Weights of a small transformer language model.
Size: 16 layers, width 128, vocabulary 8192.
Architecture: LayerNorm before each block, biases, untied embeddings, attention and MLP in parallel.
Training: a variant of Adam for these matrices, 114M tokens.
Each number is 128 + 32 x the weight over the matrix's rms, rounded and kept within 0 to 255. Layers, rows and columns count from 0. Numbers have three digits each.

# layer 11 MLP down (transposed), 512x128, rms 0.108, rows 364-418, columns 0-127
150135205119127135135092168099155134121110124108110132075062179095151122180111156079122114131120112132140093158154081077127119164190142128131112109139097139104171112121069089085104160135142130133167180150095141163085157161113150104127088136079127121109146152078108115184127147133135150170094198130121160109133133143155107164125155101123133170146165115110124149131078127146098124133118
160120151123105103095129156128114137116178170107099137003123068141120137149087137121191097123133154138129103155065142108116115132117182105079122134117145110128145182087152126072215190187160174113109072134196119151097127121146131123140124141170122145090192163158107159161109138139143127137115115062087144134137109127183065095115152104077194093092040088125155117176125180116115181144111
169128108124117092102153127130134158131078113140136120123122105163054134132137216142156127117103098141150127080071156135143180140121080152097116149203106138133142127162154136124147151163119137122141156077132139139131129102168105127166150168124058069126137143094160147169068165145153169128101115063093161185148113081130116106118147123130176153056072154087116130095082176083129153128066
132174122148121033105160085124140108153153110133094086196108117105102134118110134151170099129131123038130134115142143095123146114098173113125153174125138089108113130150150160163075092084114072096176117202146144143116178098188143108145172118187112129102075159126104151136128069150191142113147140193181132185091108148144123096103089073098093137137070151134106113117124169144167138089180
158114084135041144106103117107131068087174138096077160232115146167124103081157078169069171143111155076128174102124150142129106082107146118140134118173182147095106139130149122148172134129145089090132087155113122153180153129146171153111204131114110123109121088134118106145123102127126099129144140091175109122081119108110126164129134169153126134158037176149127134142117144182106150113111
170133098153161167168149124181092138160160141083085125138141169136125122125135105114117143118194116137123112120087127120085141128071135094078129158128160164126094224116138135174105113134068145140105104122145079177129168123093136153047084175159140098101149153104076125167138121074149093153162118119099177144112160136125144156149059139067136158145053152158078134147084109153083134140118
079097109170100127158126161076125169092132141171102155000141140148134093122137157107122119165141122160156160143160106099104121136146113128168129113137127126143177167122163125166091111089181107142087114151111136175174102141117120167119152131143132130105119133150118100128145141116023142127125107129172134124103160101132120144155128144116111103159191107138109113116177096098172097054160
165137114143107121135154136069097118095184151148128083164145066070095126088190094156143156109138148160150132141161107128139082169153138111131137098134107087098092114136117147113121140165062174130121153114113119107141158137103121146153113110150084097116109145144144137148167140124122113163162170133146147130128141106157137151122179157106045145116028137189094128128074124155117152108151
073111143161084067122147036137128023090125134145144112149145083181128125101075153043121095127179114178151141107182122148096144125136204117112149161163069126064127122144166092123173164164164153204154148165114117100129133103155152070124138142115142086135156149119102145093137154115148174116149161120123151114116101115132153113092113150086113118166138093117140164118162106131138156147110
135090157083109118179148125164110128087105163120094085118104118165092129160170132171146099115068038141098175137211156100121118144138141146156112154161161160150139186147116131165160082116131135083114152101104098114202130156114183111181139151140112071123104145137117116140153115150107105169125108059185139076165149089098206139138151131109089089107135103151134140055121093138130109147139
124105126091129102127136151109134138069146156094132139136079134104151154138125146115069128102139128108143082097125153115134139158149143173184159074164143141110153124135164067108136154116127120076203086156130177155126145125114155106092136181139088144125136116107113082196162104152111103131066127082128087110144131113154113135172157143117121113122105139135156079129133105190121142139101
195155126150107200123144169127168151114152129149139071181086129130142162168133138109155151059119135173118126101113095103180134144142103107131194149109159093073148100166141121095090061169102148070094106124128135109117122162164141132112111134204111076100120160084063094103119122117154120124074215128114130141143143123116181117106132121081077124110110193096099182110159125152117154107127
159104056159115144110147160133103142131134142129150152000155153111130110167131143120102096140139097148126099121129116100092123160096177094118098126094109095167136097164062148122109129148200112133134162116162134162132133113177130126120161096046170123140146117150178139122131155142142115146142111100102126145153158124116094123114172169132131122137146078133120120151145143136128115117102
112072130073113128140173119108160164138093137174128145000122063123133100187164135082102084111150115079165191146084118156094113145099145157100109148133113094167146098172081130207135138122102147139123116168098107106148116168134085112176135082114106121109159154158118129166142130136146160132115158139120124161128092127158129154160100148138122129105147124114174099143154080136133129078149
166170130109139204153134117069163116130137113131135097132134181137106137115147129129116118066096157145132156140121162139148110121115149113127188155099187142079102132099133149112075126131130093095124089099127142077143164129114151166141092153129118098123081156098090111091141105103147129122170145173122108134165133090182129163106110117107120188059139091123140133098135115131101148156151
140146110126104144149128105130098154150145099118149136255127177198074151100022158147119131122103140126146170084079178155148140158145121104122095151109145096174094124092082133202219149104141152124080147125150181116142129103093162187079153045115088174137164126088144114116130169057137132149123122150138111164057171144102081094138127119141137062112062124075117142062109126100098216153147
089158108118109139133145172126102120148081150113158135071135082124130132177175140162149120171092122071145164103144056155187108112147110117134134145177165129143107055137077120183085074082139111142143089136156144143148120107092116163114122171146109126112143095143197105092112139125157143123129160104143139143153142134182109190113111096130129128124096125196122121138109153025104085084127
109165128125090127187137135093130126134132134079120094160136195108096177171094146103092090178195146189135079134100105090137115140167105107121101129166150118147150123147128148115135127087143109198121121118134117155087153147130113139160125118120114097079109142109104113081150135130093115114112153183112108143165162164171114120167208073135123132122054067105134135139140179103141109083138
129105142155144162086117170120156095136140143134135114255125181204164150132149187142122128148147130126122112115139133142161127110152129120163104115096094075122152126110150147154168126132129131138117103138115140155103122157127115113149154138150087116169083133143136120155142121168118105144116111131163107111137102097112051071123081115149107066137103077098079157122143075089086125122119
150229174127110087132135172137105187088133129140136179233127136124076109149056127211127168106077120208116128161127145097100125131098124067109115143084137072111155118167086166111187124162069071161145152093112154147111147123145128154109142119123103143091121127149121155056032139163216149078204083124121123154064079112079128059113162151149149101139106071151054114183173151113132116121134
158167139084131176161140132157090114136129108058110108122117136188143107145118068137161101119140200158097169182138139115169176098083143117136184124147153106117173148137111094087127116127128068155127109129158148143102163119106140106161102161113131131106169123109118114145080124109118093141152110164182141099120107124155172140081121146123111114130043109129109102097137084124109114126143
120186157159085117107163111158117126139172130178154173184091091088117143101085123102136140114127145115149134151155122138171111163086143140139169118161107109162159158178059105080161069134033084143089154130147097102103194104166137147153101107075115101138140127106090164171110123138114056140129105144121161169121144106128133138178131126094072164113050137147140147095103206104080130131169
101124142113127125188110164093117143151165100148129104180137166132148183150101146164135155140097144161087160115106131101140145149155132111133084128080159080141103159150102149129130085108091143085093160106070104158115141125159170139099088168119099136141126124066055168102196165143128104113109192115136134126100158124171139124096104148075058134169083160102095177092147132151080130130171
088125162094153102171127212187129172123115196176121150165061161141205097136119067130165078173105128134145119093127149095167077150132154137085137190114054102190127084143122194139188083085114124106161144186090110156135151094096146114076091132115116187138140114088123139098125094100112151164132108138177159135129127099097108144120140127081119107133108089157160159107137017083131099148137
127128130118105128098182090142087194083158088091098137053127110094108126159150126135114128095124111143181098122129163073090174091146046130125139154163153103163102092046131105174169113122147054146151171108078190150129119115166169097154092177178138154122165178135118186131078109147145126159111109146204103135072153121126163117082144108133141161096133099161163080144060179163165156104117
131105127129144138099106074147178146121205092145151083169128129081131140143158128129103123151115127116096193137153129103154153181127126122135133135159150094109108131093176139103129129128126119114142186129102101142099139102123125132147118156164090186197144125112115146151115116089147094087110119235154114119101101110140168120123149128088079150119056121097102142075129137142134106093120
062105139104144172127122080119109112139125153138104122048127073125137119134131121066098149142129143180176116126147125084141116163116125148160099111101098125081145091158123151098160127142176082139110102160121122126154167114122165107091107161095129108118172175145092088137161120111133098157136174066132118115121142152122116127157107103140131176166176173118169199120116152105157105156106
091133180148101134129086131202162184146072097078093164255132147177138117113129110096103140153125149101139155084173096131049158130120198137117102116160095137128120176101211141180100107123167189092031114146123170157119118171109111113113139135177142176124104101076095118089129124026130107146142088139108144176109152128140163120143116108124072077155118162153062123160156138172080095130112
105158088149182097118115128098108115183077079098080144095119127111070121135107121108113086131131117157171125173119100192126143091140134147095079187159091117119110137137148095144088102144117126118137155121117153118194096093122111143096087147126165113128176156118131125131137103140135093105110136181156174105081216210106070098156148145130145143067154168145178109134184109148122122145139
110110143116149099126086152142119154114164122105119112083151149152102133154130124143148104112113145122147130117113215095105143080160076137160119170144135137111164100116089091069131139155157133140138110166131147127102164073120131093154109162167165075131147131159166132053141113145154115134149129123062082114125127122154173083062125105128168164150145121133098118156124147075132117197128
143156130159135140150106109136145178085123120168126132058129133061160124100114150103185173135189121088128078100118122096110193125134172100134160119136133158088143154120173175186006125144137108121132147118126105088135118117129158111148128074135111203087104132138116139097169077179074121100113137083159096089087167138142148129102160124071108115174203150153157113149124063132159092149117
144045096156092166116175095106148115133131063154069162195090099155125124104161147152090116182129111149095153108106133129100155142103201121108104064120165085179135107151131151137134110130097149073172113099096138139142103115117081189058159216061109094109156107152176146180107038097127097191144120173161174191042150141133177078142079105190138162192104137155125130145172077134104160089072
133130135194163139104149096108163138133130154130071143176132198127198188128141090113121117135181081130117152148104102152107150128052118126150100076142198136164065098170168125113149071116116146104099122093113162122108134143164173129096107149180139166162126123104092139115121152100104075133098104113145098104086138147136135127156082118109080156145125122178108144120148156118101079128125
177145168062138202189085152123210086156192054138099125137102151097116159130188108101179182159112158146172136073149045141050148164181083114137172085073093176047100151176128149162057054111090230089061135161111117136132155113128099147166131090210114134076209155120122161064130153200098096114138186134063090123107116070156092181151105100118043112160131147114124101131082198097128146157158
119102125121101144073103093169171075135140124130087138199048141106130151133096095214191132175167104140117135140159180151139102121147113083085106085104113145119175148171153142188098091061102102115071137133138093102096174195098171064103147184130124146122154163084113152070112120145157149112150210158165142095125131084084133119142149108113095123127142129160111148118130132159157119116093
069178157164098098163218098140119116106113142168064112245163178121208149051092200117121111088155118147168125169110121115103153156143154128132147093169146106147140117069076121127139094121091074108135125131100123180110129132046081123127108117098116210127107116090121144171135149118067147106144099150102133131123218197087209106138181130110144161119142055124173114080108102099137110094174
137154178084163132118151142169156123159135128132162159155121137125109150101125130092160171118123113153092105086098146132129123188156138110079135145082177064084108100133192148112113108074144155123157160200106122107105148114137154121114098129128070154146096173075136153107155109126120098117117169172111135129104174195126109082144133056120044115103118154122101171090138098113127129153140
101124118179166151134191092136143169167084110181144168147117077129175158135118138119149141149199101103121117143135179105123145119164119111164051114183105165139080165128136139127125155065087118101114113161101075107129163096122168092116057183059106095106124215146078131141151140159000149144113162076094157168130108111174103173130138026102067083135146136129085159110114096163140142160165
148120164130102080170155092135125118139100097133176114066079186083123105127150065115118074130133071100084188127217130148175132209138117138109109105162128143145147088123140116165139094092105199124137172126118156136148120064081190154158110145129109153121170144094145185091140102087104094122177151085122119155099133131170096172191077121129090135175081081167127102086056125100167141196158
144101118115126183178127154116111126110132166149142084011188098150124122162156145115145128127124176104155135121119095134146161079129097138123203109084106169129108097147151094101136142142121124107148083150221149102133147113123145110165151077154126119130153112137122066147112120162136148131157111095100134110132114096138121142138101132143150160122096169135137070149143134154105102136090
121102131124190142145079179081139133144105099156161092098131162103147143089165169119127102176152123162109151060140165139117170155163130117057098121138077173077114144164138126106080111118100112166137093137112134105112096152139134150116139123136143131161159126097090132079133085147139134143156156105126110089130202078113114135178129135139117144205177127091159106076080092165145145066178
110129158144121109150141114148137110153171133084117118255108153129113087089161120130028126136131123070134123107129145117113103122171255146143095146115141166145095143121122155126151111084099135106133149127114109169114161114116107137120183119159124129126130079149156143077128130119121190147169103144146090126138132153143119123122108148142148124130059134137107120130080106118144123122115
106121155144101096098127121156115139025094115157156167110114173192139086099134052103182161159093083157084068171158137196084154076114077116135150130103091183147122147076127073112136165119152126129157147107126084133151121070153191133088170061176104149096180172085142161114151164108165157087118091123102067112164085151177152079156140167089111157131151164098141165141174151112215094128131
128129122169118145121153143158119059147114121127146141204133074102161100125141140122082155167135079090149118141176095078093132121132118122091120154133117116173103189096116114130094087068113131118094138151097136163121083157146124155182123134140150163132122111112185125108090127146170156107145113110157125159160149103153115169152133138151088102087067165121154085149117114141136130087130
144107070104110138146109143120094143166122138134120135000141111125144127129097180087123101132146112119126129167041134137168131135103128176108139172156132093152098139108160143112153142195151123133116129112142126136117105107111094109173093083142131110116169125149142130137123150120142128145089150168093144141151115133108164166139136132181138123128122160075122082136159169100137119144103
140093161155096120089115088128095118144128114130128140250165150176173113097160163145152106158141102111103107172122122133172124109152102147152124137082092117130156137127087102139130163135139142114082121115102123135117100150113134135146184119130154135162123122160170130108131131166127102126111104146163152098145111104107106114080118141132138094154091154131087122144184091097091138135094
119167133180114094091079125160115142136171156097143123222151118157145085056179165128119148130141115084119066111191121131108123162143091178137128114090219169111124143134145119197070063123127203111039112174062075155178160149132150137086143134112159180154073130076127054056142090147074083113083126064147133153155188130145160132114124094079139074199140145127073169123141115089117193155125
077178131145135103083071126096133108149114109111149121115125092131086106101105038118120128107169181097117083144085150177120166076146157152118124079092119129137175101131162155121197160160121171098057168173155126124101159152169099082100144076205142116203118105135157079061135109181109099111065118126148168186220118155140115135136156140142141084194130142129053165177117157120137058175118
087135077160163138064134112156126082137119157072199152025139109144078196215181117143148170101151075192108083164103171104145155121133207188107112102159124072140218123172148090126129061168106155126127152149095133061111115127146176115178096189093129086118137104126123127141162109123159130142074152112176121117164094096180102145100152096103128105106061132067069134119133147176105195152084
152122101146100077119115123102075122175207169125122091134154158160117194165087093125163141129129171129161157093083132121112108143143109088098113160133134096155094075117143086113159088138113095089055115118148073176140140110098106162123097124155144152158135138101096178109169124107102164170117150138076148173202171175169127054123152132112120133111134091144161116081176139121140158115145
158165097140122113139122152100144163173117098139124076114155098093108178167101099062118141134092131104144152140133101105157169127121109153101164153124141092161127110121138186085155157150155205109142080143122140099165159080083146094070183149110139147141106115083136149115090157100069136144151125104074126127121100131129138103108168167110098111140119099131153117129138172184121114180169
137137104162139216140144052117166146144156068114083180126189088187093089141124186092157125146100136138135110051118085138071096139109157147135196144091166089152074016139153185144136174170124074080124042110094188139128060173146094123081038154174109192067119053167143125146093092082187165174086138191123171174075146135101193174164141149107145113158152183148141122150170058087132108095109
126107150031088084077119105094083099099085145146141143081096143144138174086134158122202115116196206129113120152094089142191116174130114094065150161106148130129068104178180122144175189165181166096074119112205150080114085137088195162132104088176128146079125077142149122186116117125145078131116078206141144124097121186151115103184167110143135130135104134107180117089169135119131149068097
115138136088179092109122075147131041112211126112114092255093134138110126071225155154135097063135171127060134115134180224137164154183126108092109144145091149161152169092089091172124139121046103071106119097084164130177055149092089130138108119135153097130035177173153125061162118176133097113147120211180174133121125080217111116089163198104131114136081169111127142089126103137058190107186
135180165074103146117088155056150118075140151119151090120116149146136194149124136148151138127137166121146108072111120138165151157139137134095156062111147130089121106128186139097135105092081158103127134120148154092131156149076169140127114151166115117148130078115091097110116141118170091163099161126092125065135082130174149141147141171152125124147130106124112085113131175134132125120166
# layer 11 MLP up, 512x128, rms 0.113, rows 365-418, columns 0-127
124189149178101136135130136103200081158086069163159127130096120122099080122167122117120113157175150119137069159180100152137151130134120133161143139078084148060133146064054135164143206146131145181139153128088064159081090101126158134092167093139156209159146103093154118135094174124142126137074084139171174099097038137141132085122146142159169108148034143115125152171151099159029155141123
153115149116178118073111105124187104139138146135146149134118142113121187111116153148085147106095136155119091132094132122172070099146108111169147181129053075082121114105079084123166185144180129121104136175111141120125118158180074136168128124149161103138069161105179073172114186196186061097084098079154156110128075103135106134136144157114108149189077163109151132129174123090112110073138
175144178128174134128161138131126120163167181135115089177095154120142121087143108076093116132141118115093106084123102116135172112088094039161105142104134111127148129084092116135151150180115108123058119088155085162112128190140135085161143133144121122153165175111075166150137103160117083134144157107157156111140068089157127123107139123175145075173083154022124164091126150155176092135102
145151201126123166117106129218123095182125097093128136124149130211144141092162138159111131130096150078129099144146152121137094125131102089160138179138131127123138107139140105184151143067132144139134176204112129135066147126172099124147140107170189113106137147108125101088123152163187158126120171152124184118121150124176114144112130045125142058116080127096043160115111109125147154058148
132109136116142102081118115139180128133146107100165143165113116144084137137197134092083104111153116029114206213096115127128151098177127132144080174103077090145143081112104100085126133120133145128096118178090139145092166149081120114161150122107140146145092066132138097134156072153096099044107180175128108131149136146114126045117150123135095104119136165136216104150183094172136150162126
142174121103135066073168057217113105146130140074213160112146095131139096141124170199127112116126108082153116107115151163155123146114131124045111172139150147180135125173085116124150133150109160139127137158169093154075135135178116130142097122087160161137094115157157162131078157120204145109064155118134125154131103096216129177106118071151132108151032161136096116137057110104038135160116
139092158079130144105102148158081147172125143130118170148120143163185156125092149104120125100178135103072082144122083182123133116122101096145097174079160109130119153122109116168115107111142150136103131131144087122099074163132136138151107116169177099099097153179111109132158128138104140139124104120120125108169115112173133105081122132191120114140183167064096137187178118104179087138132
195138114103152186152100194135094230146147114126094150118103177072158129138207109128160165148108114096071122173113113142172093109080055147156095096111158139164150130112111132158092126087107138055086120104116098201143098130129090153112111129155123189106081114136166097119103115134125120176123107170132111097150156154211080119159140119159118114095133202126063105136103129107087140095154
123111132132110089071094134156179150173178109117117153152108102115156110137090156152108091096143113078064118080077117143146114135104123072112115118121091100120084116163127109105117238136154171210138114127151177130087109135119095148196114122188189111179159093184118116145078173165116096109110106163086145120104155110127091137144098164136180077121119145138125155158156109121120137166151
114133132107161085142131098149116092175089095138133147142146125173133119076165172097165116154105112142101149170175105164137053151091115134113106159131118143132110125161100119130157109158077106171134124099115112100095176173171101172168129131137173128105117156132145137084122163131179109161151132168113165135126165109139131122123098106192079102156132152093110122133115057018176118110146
076110167123177092087150125133134087162101131115152136130118118150135102121124163111127119168081121106124166143129172167121107163187105174089098111120114117100097106094161148130108117079155155197139179181135102144152146127153096114134151097093154115157106072130152094141114068149110114105184105117114118127182103151093086102148114120176169093118157067119125100172109117088085143138155
133109120156154133046114135100132110144092117092199119149151113128255157109123124131113125162151093079117171124163129189112129134157159140121086165111087154175211115114082159119116093125158099172036123107140089173105084133189080166099169117101169120184069103155152163093109153172072130125095158150154120146111131136110112108150141132169155134116088135120141075137177103082104144095099
128146157153119132123057122133083082156137097103129137105172146150161025088179121151185190152115138097143038109088071118153106111130160132133090170087118113115204167023149152149078146107115091161064140149136049169145086109090141130104135158149191189149094113160159133081096128181131149134100090143142166133161144098126131125125123144173183143189120107135126106131116102060127213119142
122060168179081067135071166176114095148172178136166138119167117159157144116108157155143123104099087094123160173100129107158161195155124128144097137126121083090097148121092114153116142080147139092117133121102148159145125159089152096116122124134133140156141113107093093144118126141094149127136115136108099110149120139112091135137129118128140107159131165108143094134182130154131157120102
118098145117108097159060122183124116192181172120081163147182177095133113126099191161184129127154119094100051132113118074119131161170163076156090182099122099160072181124129118112112115155097152123055160146130149157111157208104160124158128118144138051156146126151151145101125138130088068138091100081096125113090146118141115086120124128142037079116092128059141114141184140103136140113162
122132149125101129117143069121144122118130148152107136170120173146111075099171084090111155107128144098137128124095193092137110128127108031107155073137097172121116153105126044122140125171112105076134127155130109135117123202181155137148137093123192081145151101077155173116142149147144136194141042143109151170107082129153146131080071152112174082187104129126108167144143116170128078126148
139133119168164189083128083099144141184089142154161144160173109173193129053151131133149167106139148135125093098147131099128149142102121151146155104105114120127113114132104102167124123047101162134109108118156083139133112108169112132128163128102128150124109124131211143064092116140193120093102085101196193137090121150109166095140145081135134121102114134099109127190158058111094138147086
103111154194121122089118136124160122118120110125136187155156189154156148089088153129122155152106114104139163117150118133212145076179100102128087131148096153140141154085149107133132159113159068109129086159115099149117050167109093105139179125143104127135105138176142119141090174192121071124126119148158143125094103076112086121148074094188117062175120101131063143103152110127133100114128
119133108155087134087119139137143111139137160027164160117099101106162133130161192129079132217189098182140178179134133162138134140151088139090149155118101121111113145121117104146074143140092106159062135187119122135132115140142089130156172145150142151120081212077139100166191186156141090154143068105149108060123074107169107121124110151130125112151087160149126100136135153102040163033160
085076119127119108103101155130144134097143161156172138141155141104104160122114194145095131114134090083099134125096119159177095193204085105123105131139115154096118133133129095141083169166147157110090134107102159112194124126102119130105121100176149133191059124148128112087180126142095127126091165091111094128174115080130059131162101147151096119088148155134153151181169111128197160128094
033097144151128128139142165108161099145149158156070114133170174138120133105121118192197087160177167100087071094114087118173106087140126110172083217054149126131143159118101086160158096100182204115152173154076067170109099163122153128127136109097148108124098124169134129085139130114143133130138145112150105127135123142135098123053112128148094095105122123117130147171115061161119160126151
121113125151140153095098075132161113082079130119117131108062108137141123110150140114129128124147105115113111163137130175145114078122134165127163128147075172094143115168151115167110171149151083140145153154175158124124136125054092138136173116134139137147160163145178107172030103109130116135147054177111176123121113129103097139157172109150184124110146105166121119201153124107098122134097
149082119189110083085181058203095082069140088070102101156173170111163121147138147212154079128137120117094050203133126225100090133119154103160121169142112139107152139130102140157108101133148088217110123107098139179087096206162105146158104096155138143133157177108110127138150111136135147151126165102205147114156113107116091149117168117118096129112100108134045107116114174138061184085117
112139149092160118170091171147145053128083124154131101130104135176121132115102159164136108211147121166049104165124099151120148063123198122142097090124064134116167170154114145136125170162116175157074061125147143143118129143127053175114144100154165082145105107126125107138192138129088118142137117121119156102158149097148096102144129154190088086197126183128067133143135061109098092156126
174150168121123106093149120134112064146089066136140135143126135184144161096134135142106149120122117167114093145143115183138076087180165140125191077068124138091115128123121135118163155085111152148087110167133099127143121159162147133096127122126157139156098090171103117117165101147123166140140090085141157135148155093126175098149085092151090118126131125113102106154157147126078105117141
165134135148179123146125175139110163131136111116194142138107197115109113126143121163116070123120087071084134163091110118147114103162071057074102140136135141133136158096102146132092162135151139151137121128114121162081054168165087167148137118118103175101104127163133149063132168098112162142123068154076138128153147093135079139153111143199123064161132125173134149134111145122091140148182
096171144150084171031122067203153105094208159084149114151130163098164113109140187171131167145137083158110144117134135113185127156145110109076112168090181122111108114094101104137110159133067102167130152120125141147030132127135125101092154149184119137106104136106161110180144180161150135141094171073155130117118120116167172133127071169131121102155082088100130128155109105115132195121103
164125198141082151133129120123106082077219095123089154138116191123160073089123135116076113172149150113125112091146082134107140133166108151156118116126124102110140147130169143192128101129105068144115121150140078207028125141118176130106208107136126178132098104117137106139128163107090126184138172099073164145188053108102141132115098099138106103162156145121119078158160105131175140095080
153092135176132147131138166118114126132150119117180124137145165121099127097104201144066155123119083101092152135158136174117125120154124150127133180133116086113128101076076102125087157078063137133113116127180135140041147112105146128046157149138176141187087182131112086140099105141117118093139151113156155111155087091153131156138139113150113107165104169109094110156109166094103199140153
119130111140108138169130080165193108112120118121227182161107152147123146150165184187064181176094134095114129173130097148217085159173106144118113125152085072093181141124121126197097096125131138167138140096069139147151095142116123126095124176130145088165162143124131109151139157143091154138167109121157073045109171092111125130130119091132170112143060076116104109125120132118067083088083
123097134148106108059130111147116097141141114152132160133101163091128111104133129161134156174168149117131152164137108127147121083146118033099075147001160147100124167127151085123130154110158130187157179149123081165091139143218099131146147097163174141162105184098137127109116175160133143114085144120121115106138082131151099139126054057123159056124078200080090169109089147077133155109181
134161189089146108099073121159055104156099101127131114126092103177169069118124152147081137145131157170159075130142149136133144163147163155091127153106062155099141149145098146190071202114128171118146128143102082128089142125171096145147157138130102103116130129109169141153107127120157055162119142095134153114208159096090121112122141060138142102152122097083147127175108061144119162097129
176121169111194127082032175106116123195080127113169146151091137150212147076190103121110142179202126106078079118083031132176099088132108118082098132100134204138139168130040090090160131134171176130090147161135119103062050123090150106209146119165188116151121172154160095140109121136142108177146095127143142078182137147145095119117144158137125151114120146084105141145157095065118136116108
104119175154171089104129127112108112192190116155135079175164160172127065102136101195152148191169114162120075100188124161134123129137113059157084116061120167138163199138120132090155117105133145094168113127164093138142051108123092142131143127122089122121156105123114105138118086126123131120062125143123135152128116116092062101148095220163111137134146138098148132131152070159139128049148
133095178126170104132148145103119095134104094148086120182075157148154163139180155117077113081180129117064071174135092111148140141174129098103094114170123109161122132076095140126126126126133127122111190204145151154164119144070094096177150071169173197179056084141149121180104131168126126102083065169137104117139089150076068105141125174192120044109126145104145115108150132124093099083152
084066119154118114147157126098116142111141136122111107132122124158126105141120151157124091161137084079086146116109098136125170080123103154161103095143113135150137183112122135169128153156137120116089113085104135122160117128101116153173180070143155149068108018175131115129100150134086149114132058167174170144141119132122112146084134157129166112164118154144143149127173162154124122138068
103100089198114163122116159152201117122095136128208090129141123101136131057201100185144122140117112106116173137087114130158131122165071073078098104150125110012122108153085095146119128176100143153151149135195090150131140144102103127193171105138097139114132113090123080177140180133135113186146135128153168090182108062136109120145140172139168137130120098120079129112110120108100136179158
149132196121154112113096181135087056131122133068101151133167107172130133130132165134170172152139161117130103103040149110138128087158179151102102124055092133152129176144101118090140214116117104190050078124143084165104048171118125093097100121124206103148090105119140145137120146199148134191111045160122073142177132137176133067138130125134164149152081163125086134140210133139118096114123
117185175111105115093132152103202141146146123109081175147107109171129122054106079159100078153077074119073112117096091152134155120192121138181134128156095076113166130175158131141123129081057121100153161151166117147112168106128142134101151124148158147139131086121125125138130128156128145078151168159170106104093106124111121158146144087159094048130094131102115198110145098179120124149153
154103125181029161137195043142192136100157155082153171177145063104124073133131138117151157116115135097149104185130124150142141118146117124151161163128103060104129114084134120174099177126134078071112183103129131141161069128099134156152089107161068166115097095128155098145112139156118138117096103121167157144132052090098112158118151135132156136088108109139115094138167131120153134113091
152126154121135141119106091136100107163092115142146149196159140128116111075104145142065099140088104068101160133130106140133102130132173077114094144075124130098191146117093103163114176106145155133071156165132133121149109143155117154137163093139158151142105137095172166062133128148135128109136140105127144126169102129139116119116116105139144125159087146092124108110115097108137124103119
142140103132158132136172134136144113176166109106138174139149091163095161117125240211062139134132134150121127138093152062112110184132076095077079164114102074128144171133150168224112143093078106143064115149091119134085117137137110142095141175098112151148038177137153092159140157132124111121155130110178176158098123083129064104142138125155134080210071163064123107143099091126080139096088
138076160076153119083105115100113150106154120162113127143069183178127150098108106146159109109080199157105126128106154174171114138145140117137123045163139114054161110170099124128142145174144134169170117096139107126146133129089130108114134121129123092125142133134093096172198110142094098159099108092114145103148078129108109124108120136085169119133169110123117166119201137104099120134153
132138155183125127107133060170104111179118087120095137124193141116111102090215136140116070140127089055143125138115115129106135175196127107150142119152131151103101184156127100174119143108115116130082100131163083178149087113133119140120223129085153153198091118115094126176127121126110186124145082081169132164158148144140117127111119139140111124116126084138174156059185071102119170080126
125092156157091135121125129158107099149145150102138138142179186154198098068107111130167069178163094127128138169119095148139122073130094109104102139122097102133200175127120100155095153123086115155113185117130119103089107151152127160149151077113151165146104107138195150154114137177148132164073132145145166121128131106101064104100104121158134127167117146132125131138131111109112137136107
169150136187162099126140143161084118122151156117129138164128149103148118087169128126109156116082081100161096133110127121189168108167102099170132092118156055090185198112134126178083124109082184128081120151145167075095089118139098136128188120154181166156116108079165103110039122155119126135073093147190107108117062106105117139142121129150128110179094133145113204107120081151124125116142
098149128109062110101188140199113086116176119156150135194137097117126127090146131194128202192129105125087123141164111135152085205155082133121062112132116071142128104115094155136141154056074148225117201099081105137090112173087153173085134210134141177160088168123133129157128165079148167109148185138187113076126130100094101097100131086082106058131133133133163151145113067101136159136150
139094104099103148146163111221090121113142143062147157159159119129236132084128173165079184119069140134103163105124081106207157122146086076106052137113124123121097099073099113144126157191113110199131150156133123192084115160110075134196125122123148136136071176163152089152081188139172179162171129118126159085121150057118124137099045121183138094165122129118133093093106102035193087161209
100153162136145174161125133126100141090063136147161139152161176119147058097146172122132086160109083124130141193126167116145120126116117118127120105131114109140147131148106148141078122117074139128179093160090158085073124132117110128145173100107146099120127110123142086104105198122175153100096108174138143070059109135085111155138136087145166142102100195096077086157136123134089102115138
094098126156131156129091140152152127124097076113134099202147150077191133076135163132150135147135110132125112124138143154146141108117160128067137150108121130097146155191118146131105113092051106142174159099118097108078101153165146103156146097112144117100168174087171156180107098163156148142113148120131067114067120092152087158155117095155139177149146132119106095127123128114138135097092
176142146201041135135103112161111083183084123145113173142139150137135111133207102160102115152162100100151097171106164104130058130137107039110102114068140178110133162115126098159103126111084155131126134205179082108178112108150094134157180092104142132163066094089195170106072196096126157088145136128149121129133139129092126106078096101171152039133077173090110163065095051078073193116166
168134155110142112105107110127063048174133076085057156122082140136141123113134162170112088132148098082155072188060129107128126177161081088125075127105105109113160163128127088159135160131125133088120176132157072129047136143103193173132182119095191163171099115117179131147094107086141169102132165154146159160157107201177063108073088168150133089140090057103159239113160116149138122106120
115159144151136109117117143161120093175082128092158135158133156098134131063093137133087088232189108165096137173092157183130132164220163070134115163099131110103141114123088022173084107140105137152106166157104097157180046134170124136176091115199109083121142119088157110143094109191181142115094153131154128106102175095120114144120108184138103120182085152065089098128084083138176146141137
151117117127142085101124138127148127213116109103145117145107133110143125127116092130105113129124102147102154170178090117116144084141135132117153143150107100106197135156090097139179149170155128148079083119137106123128174145086154170157125100182225138164129136113165127132097109140119105128102109145197098112170143115128133129080143128137075124134106150070118173170140103055141124121073